Weights of a small transformer language model.
Architecture: learned positions, biases, tied embeddings.
Training: a variant of SOAP for these matrices, 4911 steps.
Each number is 128 + 32 x the weight over its row's rms, rounded and kept within 0 to 255. Layers, rows and columns count from 0. Numbers have three digits each. The size before them is the row's rms in percent of the matrix's.

# down: layer 5 MLP down (transposed), 1792x448, rms 0.0729, rows 533-569, columns 96-127
# up: layer 5 MLP up, 1792x448, rms 0.109, rows 534-569, columns 96-127
down533 095:114086123128146139153133147122119149149120105107177140187122182121140181124117121162142113127132
up534 098:130114141094105079143112153104170125198136137188161191139135129053137120151078166201152103168151
down534 097:098160215132151180149181089125118129094138144091168133126130049211145158118155131150145142159101
up535 100:181118122090147127132126197132117168167131129113148114066115124086113164177212174144152123100105
down535 096:107110133174137100137148103111193113155127148127157077186039154136167186150202099113165124162146
up536 090:093070129087107129134096112198101118126120162064113118119139146091145162147159146152137117122121
down536 094:166160092117167172102149179120193145127167104162100057154156086147077140119130102168158155156179
up537 109:150145124175071128184146170157065125128084107142152129139125106139161196192164096157144138076097
down537 104:068155160108121147102121174097187097100148098115138102116097129185160131145171129126153135120121
up538 093:105165188131108123070118103129140104127163137114166142115157142100104167138105192140136150194106
down538 097:135121128189121068086141108147116131096115113148071176144131170135055133182149114153157149078076
up539 097:156098113133162093102128166144133195109126067131124134128182117119181125145096093159165127097119
down539 102:170081133131152130144095132083155133128137116125092159132132137117158130090103130154128104138083
up540 084:089108118123124163119096173075137146122151102189139121117100122197169124114108058089045119155114
down540 088:171177146127142108147140162177100047104118159110159127099181121182143095111136133132178120097147
up541 081:179127100111131095126109121166091149122109207103114109147148124169120178142116104138107090130119
down541 076:127130110139129155121158220155127128069081114146135113117120077121165107165104110131128102120151
up542 108:176083132173190139191113137136169129117139118121113166114093112177082118107099137140142145095152
down542 100:068131155122122088087167152132159144159152144126098157067164080091125187157128168118154138149158
up543 092:141097137131143172183154148069117090131166108159134091166200162142125119126149129116129090231147
down543 104:215135166109089122192173118138112154163076121152133132143141165082141129142110192068111145119086
up544 102:134157099076126181083198160096119076143134124181103133180082150120125161115095101181177106135138
down544 102:172110146171099134137084142145153149100152167141119152169109115089088113176156157191110140089091
up545 107:120131139163128113096065150135088130172177141128128180140124170140143111149131121165158120135122
down545 104:143186137143131178135114105187118129095094150136130149092130125134139165201164190117130150178159
up546 103:140078074153067132086099096144101123219124127168110125125148057180146063136119133171141132144115
down546 098:084164082140149085103149121130178119121187130144133056144136165130133123130101087123160213089140
up547 094:126204139110134129056143143130159152191139088172092125126179160147149090113129140129124118143128
down547 101:174069138130167165190146216083153170117161125126135106172227126119167131102108141099089148131101
up548 103:138155109157112157098127162123123109117145102125126219162176099136083175162100140116106126120101
down548 103:103074100133151146141153150081098164017132136149111168182176186105156188136100122166079125166156
up549 098:126125089157138113105103146126208044102068097081197110151132108132138185155165113116129105095119
down549 098:075134072140091126179163138146087148133094149116116175160121066146198217148140183172033102115159
up550 098:216140135146101128127131109087096154146148097125117154170084146145127131163104158110144060140117
down550 104:175101165107171115115166122184182084100102163131129117118098161114157088116119148112189147140080
up551 107:177129118107131128091159126141151192095160190140176153129139152157102134109144129119156146038115
down551 114:096139072081105187130141104105114075144129139162143121177099129062073150145112167158144147111133
up552 102:103170172165162124083100194167144181109088115177125137115123094127129113171120146158141121132086
down552 098:168140138100145193141078140139082091094152105091127129099092134175117164144141152078097078133099
up553 097:120138180163082193089063143160165094132127154132129097141179144144169172100052173104125142125144
down553 101:101126130140164158141132170122155124161119144180121129123120159156149158117139182134176108114132
up554 100:103081110076105114149059193120164128106127124124097108105063124156090100139166082205175117112151
down554 100:129087174130130136111166148133070132167142105154087141176049136151176103050128121150187112120149
up555 088:128126089110138118144133083113156119111084193159154083138112170191095086160187133159091135095164
down555 089:118195093086186150139107102122134117139153125127104120175167108028146141081105101140108139191159
up556 082:143087139078088096129174105109145116189147145140155142098098087149114178163210118144102164182161
down556 080:119160126075135089176143153160162105112105061064093184150168114142145112129072123131187119165089
up557 099:166181149133155162098140157093077105213133165116182120096180124122136147175049122108115156122118
down557 103:153186159229139153141128127070172127155107092125109157196123075118189100135052169153158168098106
up558 101:161177174124127128107088164133192130112085110151099116119141101070145156104094118124017136124096
down558 102:111130108151142099090133127111152128109153137183156099169199112133133131107151156152094139119094
up559 097:106153168064099150164159151135150112126084164126139111156140113115154088089133098119061180136080
down559 096:202171109148084120118170178076085118119152111111170133137166168130093103152149166128148154124135
up560 102:130176127097205090138175070168127165116132133146158177102111192092116157100194127190100127165078
down560 103:184157114116121120148142119107164134140195146116124147113104148108132130092116125147127122139168
up561 097:127197075160130130187123116121111084084133091141149107147091139129055113092134127139161171141075
down561 096:111053125104160119155115144147089094148103195117113161095116154153130105151106156078161132159190
up562 084:139130161175162084075136148157161151156118065176132176092117125150102162109128109104151117088113
down562 086:134109078150105170199097130181136087135112182093085127126095059087107151118132097132097139171149
up563 082:169161094114235137105102056195183169069102152166072138175151152072053152085151158103114127140101
down563 081:159109104076146130125096155137081126111176123135146122108174138154174079082100088124120154162133
up564 100:148127162132124145125118108099117089138164130109135141108110114127143179136138120146123136115140
down564 100:196136171130077174127138149144217144120140117099115072152149122136169136124135088099148101170158
up565 108:153174146140139145131150080183163086080150156152151117107127156125117098135083126129150148157120
down565 104:128092115111160014218164159125117125193127066148142087151127077088115101098133115136105118097175
up566 102:149071116074169173187123124126171108175140108130126141154115154118047119189088133158145132067132
down566 102:138124129106143126103166119133082136155145189133167148128058115215105135125107169109169132081122
up567 104:144141122179141086091117137172112105134152130135132057136095106124125061093159049113149116139097
down567 106:130173097171181147055121084155104140160083101091150128145110099174137144085138092108119134161146
up568 096:144149120115148160143108133134136105169143117141159154146092124124156157067129137143117108162143
down568 101:105127071105115120122080092129146110122165159163090196208088130149119104145108180147126116137121
up569 100:080190133102103134179116165102162147075150125074081116133135168142065101114111139113141147171094
down569 101:164150147138116098119133034194147112174090148175194113130124165120162084152183080211104192092159